python train.py --n_layer=16 --d_model=256 --n_head=4 --n_kv_head=1 --head_dim=64 --d_mlp=704 --vocab_size=2107 --activation="swiglu" --norm="layernorm" --norm_place="pre" --norm_eps=1e-06 --positions="rope" --rope_base=13800.0 --rope_fraction=1.0 --qk_norm=false --attn_scale=0.125 --bias="none" --tie_embeddings=false --parallel_block=false --init="uniform" --init_std_qkv=0.0167 --init_std_o=0.0 --init_std_up=0.0167 --init_std_down=0.0 --optimizer="adamw" --lr=0.00136 --beta1=0.9 --beta2=0.95 --weight_decay=0.16 --lr_head=0.00626 --grad_clip=1.0 --warmup_steps=228 --schedule="wsd" --decay_fraction=0.556 --decay_shape="sqrt" --final_lr_fraction=0.1 --batch_tokens=65536 --seq_len=512 --doc_mask=true --z_loss=1e-05 --train_tokens=326400000 --steps=4981 --dataset="wikipedia_en"
Each number is 128 + 32 x the weight over the matrix's rms, rounded and kept within 0 to 255. Layers, rows and columns count from 0.

# layer 7 MLP gate, 704x256, rms 0.0498, rows 125-141, columns 0-63
[[ 98 148 138 119 182  91 144 113 156 143  61  99 179 119 110 139 128  99  97  99 155 142  74 105 239 175  83 107 117  91 121 164 104 115 146 154 149 124 125 150 108 116  89 117 103  50 106 158 122 142  89 138 164 137 116  91 168 140 158 117 172 101 184 107]
 [109 138 158 101 143 107 132  97 134 139 173  56 156 145 135 118 109 182 133 183 135 186  37  79 139 148 125  82 196 134 105 133  86 135 101 179  89 105 104 134 111 137 167 112 173  25 148 165 144 201 211 187  97   8 122 108 116  97 111  52 151 107  84 117]
 [112 103 118 155  88 100 126 151  60 103 120 142 135 118 110 144 133 110  98 105 190 103 165  99 133 118 108 101 124 122 126 114 137  89 149 144  89 101  79 173 134 136 105 135 133 148 133 119 153 155 137 149 148 134 180 134 111 147  85 179 146 154 158 144]
 [ 83 125 103  70 164 143 129 161  64 191 174  83 124  94 147 179 163 128 140 122 132 173 122 153 107 153  76 181  91 124  30 119 125 135 140 130 116 108 102 130 169  94 171 127 134 115 136  83 197 134 126  87 136 109 183 148 108  98  96 100 115 135 124 143]
 [154 106  65 129 174 147  87 126  84 138 176 129 113 142 110 126 105 149 122 103 134 114 119 118 110 111  83 154 113 178  99 154 145 152 124 126 165 158 102 175 178 128 146 121 164 167 117 146 104 170  80 126 126 138 159 107 106 104 111 103 151 167 142 116]
 [156  75 176 187 132 155 141 155 133 168  85 146  92 170 174 155 121 113 100 108 147 116 149  51 154 116 129 121  76 127  90 102 133 126 148 117 133 137  83  73 157 120 145 109 163  87 106 144 167  83 132  91  99 114 168 160 125  84 141 137 108 123 109 155]
 [166  79 143 114 129  91  58 148  61 182  56 131 154 168 146 150 115 193 111 155 114  84 119 137  72 111 202 176 174 150 116 160 106  72 144 134 182 100  87 167 116 155 112 121 140 128  69  66 114 117 140  96 192 131 147 135 122 123 213 116 208 117 171 154]
 [ 83  77 147 159 152 115 126 124  98 150 146 150 159  98  51 146  58 155 147 125 121 101 100 153 151 128  96 187 112 127 125 108 101 178 111 132  89 143  49 178 118  91 112 145 154  96 103 128 159 162 162 103 112 135 166  60 131 154  90 134 138 175 147 119]
 [189  89 118 114 113 173  98 137 115 163 101 112 126 124 141 165 135 158 114 112  84 140 129 138 132 142 106 168 130 135 123 123 150  76 145 217 114 165 122 131 133 125  96 143 118 167 111 109 138  99 144 129  97 162 126 120  56  90 124 139 109 136 128 119]
 [ 27 112 113 118 127  93 159 111 132  80 121 129  81 162 162 163 161 132 166 180 142  88 102 151 135 136  89 178 136 188 132 121  80  89 150 131 133 145 145 153 161 144 155 114 112 128 128 121 111 106 101 111 162 103 113 142 160 129 137 210 142  99 141 120]
 [118 174 120 131 104 151 177 122  97  90 159 139 144 112  72 122 161 158 143 105 172  92  81 182  41 133 114  99  78  97 131 104 134 132 113 129 132 102  78 131 154  84 196 137 152 145  91 188 150 170  71 146 238 145 154 133  79  76 156 171 160 103 130 156]
 [111  63 141 138 124 144 103 149 152 118 107 160 115 102 111 145 167 157 106 147 163 137 172 122  64  96 184 137 117  87  94 134 116  80 176 161 127 136  77 101  88 166 157 124 114 142 175  80 156  68 159 114 150 150 112  86 105 122 148 117 142 191 120 123]
 [166 165 114 135 174 126 131 144 163 100  91 175 121  88 108 171 142  42  59 110 105 115 127 140 130 118 160 131 127 113  90 115  71  96 149 160 194 146 172 108  87 141  97 107 126 149 118 111 148 150 147 109  97 125 146 127 119 122 112 146 125  68 101  45]
 [104 103  98  57 103 128  86 125 113 125 131 152 144 123 142 175 120 139 163 181 117 160 147 158 120 138 139 110 156 128 170 213 130  91 162 165 186 163 135 144 135 132  67  96  85 100 104 218 117 121  82 131 156 113 107 135 128 142 174 124  93 149 144 111]
 [113 182 145  83 172 138 197 170 193 158 130 155 103 102 103  86  85 132  97 155 129 133  96  37 129  88 162 134 106 104 180 130 147 144 167 170 132 116  83 123 101 114  61 131 166  98 127 189  76 133 111 153 189 105 138 150 140  96 147  82  40 117 130 132]
 [118 187  61  47 192 188  93 128  99  65 140 123 148  81 115 119 136 164 108 117 169 166   5 104 100 149 135 131 161 131  55 115 185  89 145 110 172 140 153 112  92  96 140 106 140 129 133 163 123 140 152  52 136 118  71 123  88  65  94 121  71 139 114 107]
 [133 113  85 109 126 139 119 133 133  80  71 113 214 123 131  92 115 207 124 124 172 135  88 166  83 132 165 144 108 126 184 125 119 126 155  95  97 158 104 159 113  65 101 140  52 130 102 119 106 124 128  58 140 168 158 130 146  82  94 138 132 194 135 173]]
# layer 7 MLP up, 704x256, rms 0.0454, rows 125-140, columns 0-63
[[136 132 153 142  97 181 101 147 163 130 130 120 171 157 176 152  98  74 143 162 124 137 185 113 166  85 169 162 138 177 172 135 151 120 160 147 143 121 116 129 113 141 135 166 154 137 163 144 123 134  97 142  86 170 117 104 161 169 138 109 142 143 103  83]
 [151 155 140  79 110 126 145 102 204 170 134 157  83 126 178 140  92 103 161  62  84  93 225  70 147  90  93 120  58 108 153 145 154  74 139  89 166  91 105 105 186 106  54 127  98 156 103  83 110  93 164  91 102 171 133 127 148 111  54 141  97 132  74 173]
 [148 126 182 112 115 164 113 193 152 132  94 148 112 154 119 103 105 176  94 145 101 129  84 122 170 165  51 145 124  80 149 109  97 105  99 167 118 142 128 140 115  70 106 128 149 125 117 190 139 178 145 173 124 109  98 150  82 153 150  89 176 148 124 133]
 [170  90 161 151 131  93 109 157 117 141 130 117 152 144 134 112  89  83 108 152 126 111 102 130 137 103 119 107 148 120  83 212 131  89 124 111 143 188 130 143  93 127  98 114 186 133 120 132 117 141 100 112 149 112 120 152 101 124  69  98  74 131 120 186]
 [118 134 123  66 133 135 142 139 145 159  69 136 138 110 160 104  97 124 110  93 129  86  79  77 112 118 161 159 145 139 139  95 125 132 123 108  76 124 123 144 107  83 133 132  90 188 147 128 134  57 122 113 107 120 117 180 164 146 110 161 105 151 213 155]
 [ 74 147 109  94 181 111 101  99 123 124 130 133 103 122 200 131 100 106 148 147 107 110 120 150 130 216  72 125 142 131 134 123 158 148  84 162  95 114 107  87 170 116 147 104  99 126 130 116 111 104 145 140 154 155 162 126 142 147 113 145 121 103 173 137]
 [113 147 124 132 170 128 193 157 125  81 132 156 136  59 114 183 129 167 156 140 120 110  89  98 103 131 109 140 116 132 156 153 157 147 154 120 108 162  90 135 103 112  86 180 154 152 150 165 147  99 102 114  88 145 119  62 125  78 148 128 139  95 114  84]
 [112 120 112  79  79 164 118 170  93  74 104 104 147 104 181 117 180 127 148  85  77 130 226 140 156 100 137 173 169 130 122 154 106 116 134 127 135 118  94 111 118  69 113 134  65 120 125 133 113 118  70 140 171  99 120 151  72  80 201 171 133 116 110 111]
 [ 66 120 129 178 134  79 160 149  67  71 142 135 136 134 153 154 122 105  95  70 134 146  92 141 108  70  96 136  93  84 114 129 131 130 111 125 127 146 125 103 126 142 136 124 157  84 110 127 145 170 122  92 102 114 154 108 118 155 126 132 177 106  82 138]
 [157 147  91 121 143  86 153 143 111 129  83 126 108 121 100 171 167  97 140  94 104 131 123 111 136 166 119 130  84 120  73  62 118 130 193 155 157 133 169 119  81 105 173 151 113 103 237  68  98 109 133 147  97  77 124 138 116 119  72 163 117  98 101 141]
 [117 174 138 122 115 127 141 122  88 138 151 111 160 145 111  79 168 157 144 160 135 111 136 117  96 167 162  92 145 126 180 145 152 159 123 182  61 135 115 170 126 128 147 122  81 173  71 149 139  62 175 102 104 160  77 145  81 133 112 141 148  90 123  98]
 [141 118 165 134 111 140 112 100 121  95 114 133  91 150 128 139  78 105 122 147 139 130 129  85 121 140 139 102 133  99 124 133 110 131 109  59 101 127 162 130 146 117 162 141 122 154 134 106 165 121 135  91 132 118 124  96 138  86 112 209 152 136 103 151]
 [174 163  98 125 132 118 132 155 155 105 114 213 101  61 132 144 172 130 137 128  33 136 175 136 119 159 119 123  80 110 188 136 125 115  83 124 151 103 110 128 122 141 194 116 110 187 136  79 147 122 137 125 147 150 121 113 113 154 146 136 127  90 149 108]
 [136 106 137  59 187 179 123 139 109  33 115 111 148 155 118 112  68 143 142  66 119 107 111  90 172 122 179 143 128 148 124 128  76 115 111 128  85 136 130 147  53  50 134  95 140 116 135 120 162  68 131 173 108 135 164  96 158  92 162 159 137 182 148 150]
 [110 135  87 134 161 116 142 108 144 122  81 155  77  64 102  86 112  90 112 148  56 140  84 171 125 125 115 170 131 146 116 130 139 206 138 135  75 102  52 131  95 116 140 154 168 136 187  98 177 197 143 147 170 104 153 139 128  58  77 142 102 126 138 160]
 [182 156  92 154 119  92  77 122  75 155 141 133 107 102 122 169 144 137 126 185  73  98 211 130 197  84 148 124 140 164 106  98  89  78  44 185 101 168 152  97 147 130 110 100 155 136 130 152 133 111 153 127 176 100 104 109 162  83 147 175 178 119 136 166]]
# layer 7 MLP down (transposed), 704x256, rms 0.0446, rows 125-140, columns 0-63
[[150 147 148  92 102 137 142 140 114 131 133 136  85 146 143 106 195  69 133 165 146 112 158  76  92 146 175 160 129 194 164  92 128 131 162 173 149 150 108 111 124 141 165 191  99 117 178  88 124 171 206 109  44  96  95 138 141 176 126 128  82  95 131  71]
 [143 164 177  79 174 144 142  82 134 176 120 119 125  86 120  94  45  84 118  53 124 105 159 107  98  99 173  68  79  70 126 103 108 113 161 100 141 121 119 114 162  92  98 148 154 117  87 126 122 179 167  60  59 120  74  86 130 102  72 146 170 114 128 113]
 [127  94 183 109  59 102 131 120 153 171 121 128 154 112 107 128  82 142 132 103 104 149 169 138 171  98  93 110 105  98 110 172 137 114 132 144  97  58  94  96 140 124 100 111 128 111 128 116 141 166 138 149 201 122 127 103 106 158  55 148 125 131  97  65]
 [172 108 162 128 124 124 138 102 147 155 110 103 158 123  92  70  90 154 139 127 119  93  99 169 115 178 147 198 114 160 104 124 121 151  87  97 114 157  52 105 133 134 131 104 160 104 142 142 161 143  90 118 147 163 126 164 125 129 133 155 115 185 114 114]
 [114  98 146 164 104 128 169 136  97 147 124 104 161 168 165 115 135  87 190 152  96 130 139 158 150 159 115 148  85 139 152 134  87 127 128 149 200 125 105  80 184 124  84 169 137  76 119  88 134 130 132  96 166 182 169 107 111  99 142 123 152 113  77 112]
 [130 133 185 123 162 134 120  89 190 141 152 130  86 159 118 110 118 122 139 150 112 144 153  98 214 190 128 122 136 126  83 152 124  45 126 130 119 127 125 117 187 159 159 131 141  70 146 121 214  99 127 148 137 121 166 107 135 113 118 135 124 156 145 103]
 [ 81 116 144  68 166 149 160 158 163 128 170 167 170 153 118 119 128 153  99 109 143 124 120  90 122 105 156 159 128  88 120  92 184 126 112 145 175 162 115  99 117  91 113 114 221 124 173 179 157 127 121 108  29 168 155 148  98 139 130  94  97  85 164 148]
 [119 120 163 157 134 156 162 151  84 143 121 141  85 158 132 116 128 222 138 138  97 115  92 136 126 117 140 108 124 181 106 124  93 139  78  98 165 122 168 126  61 171 173 133 124 127  67 138 102  86 173 127  66  95 105 133  90  91 132 108 103 186 120 149]
 [147 173 139 161 173 144 167 118 154  95 150  71 109 118  98 160  84 124 137 140  52 169 151  89 128  92 162 139 105  78 161 118 149 140 119 165 158 142 130  73  93 113 172 133 108  89 148 146 164 129  96 135 105  90 111 128 155 105 123  79 104 124 107 175]
 [152 149 147 155 155 131  87 143 122 130 107 119 157  86 154 144 155 124 199 213 151 150 166 162 183  88  65 185 153 104 103 139 109 113 124 148 181  64 150 146 188  42  98 122 137  96 135  82 186 143 116  96 139 158 149 122 122 129  96 149 107 129 124 134]
 [ 94 157  77  82 130 130 128  69  82 143 224 159  97 103 172 107 135 136 122  80 146 145 106 162  83 135 166  65 163 108 116  96 133 137 124  95 119 114 124 147 140 125 213 168 165 137 120 123 133 128 137 110 119  85 150  82  99 112  86 124 138 121 140 106]
 [162 139 170 165 132 108 116 152 126  98 104 121 112 107 168 148 162  81 126 182 130 100  87 122 152  74 146 113 121 123 146  85 127 170 108 154 120 168 105 109 131  93 132 139 149 131 135 121 137  85 133  75 121  79 131 154 105 145 130 127 129 126 116 131]
 [ 98 133 148 134 114 126 124 153  95 134 116 183 147 112 152 150 114  81 150 160  58 126 149 112  92 113  61 119  84 130 116 158 177 140  97 123 116 172 116 190 130 166 124 129  77 136 147 133  97 103 154 108 118 130  83 152 145 134  98 134 144 184 202 121]
 [142  52 117 118 153 132 114 134 105  86 140 199 143 117 126 139 123 154 171 127 107 112 115 127 170 124 164 152 101 136 109 120 125 137 115 122  70  89 167 108  87 130 142  99  87 167 101 167 153  81 121 172 134 151 185 116 142  90 139  87 158 105 161  97]
 [ 78 140  99 115 155 158  77 101 163 100 123 152  86 187 193 153  55 129 126 162 131 126 107 117 155  91  94 102 136  71 122 181 167 107 152 132 108  87 137  96 126 106 106 199 128 107 117 132 150 149 145 200 118 127 125 131 129 108  48 125 101  84 126 112]
 [202 155 157  89 150 119 108 101 132 132 158 105 144  70 114 212 101 121 145 153 172 139 164 150 144 183 113 137 132 168 125  94 143 124 179 149 138  86 177 122 129 128 150 118 136 100 118 124 197 143 154 138 126  89 125  74  52 101  92 131 143 147  50  88]]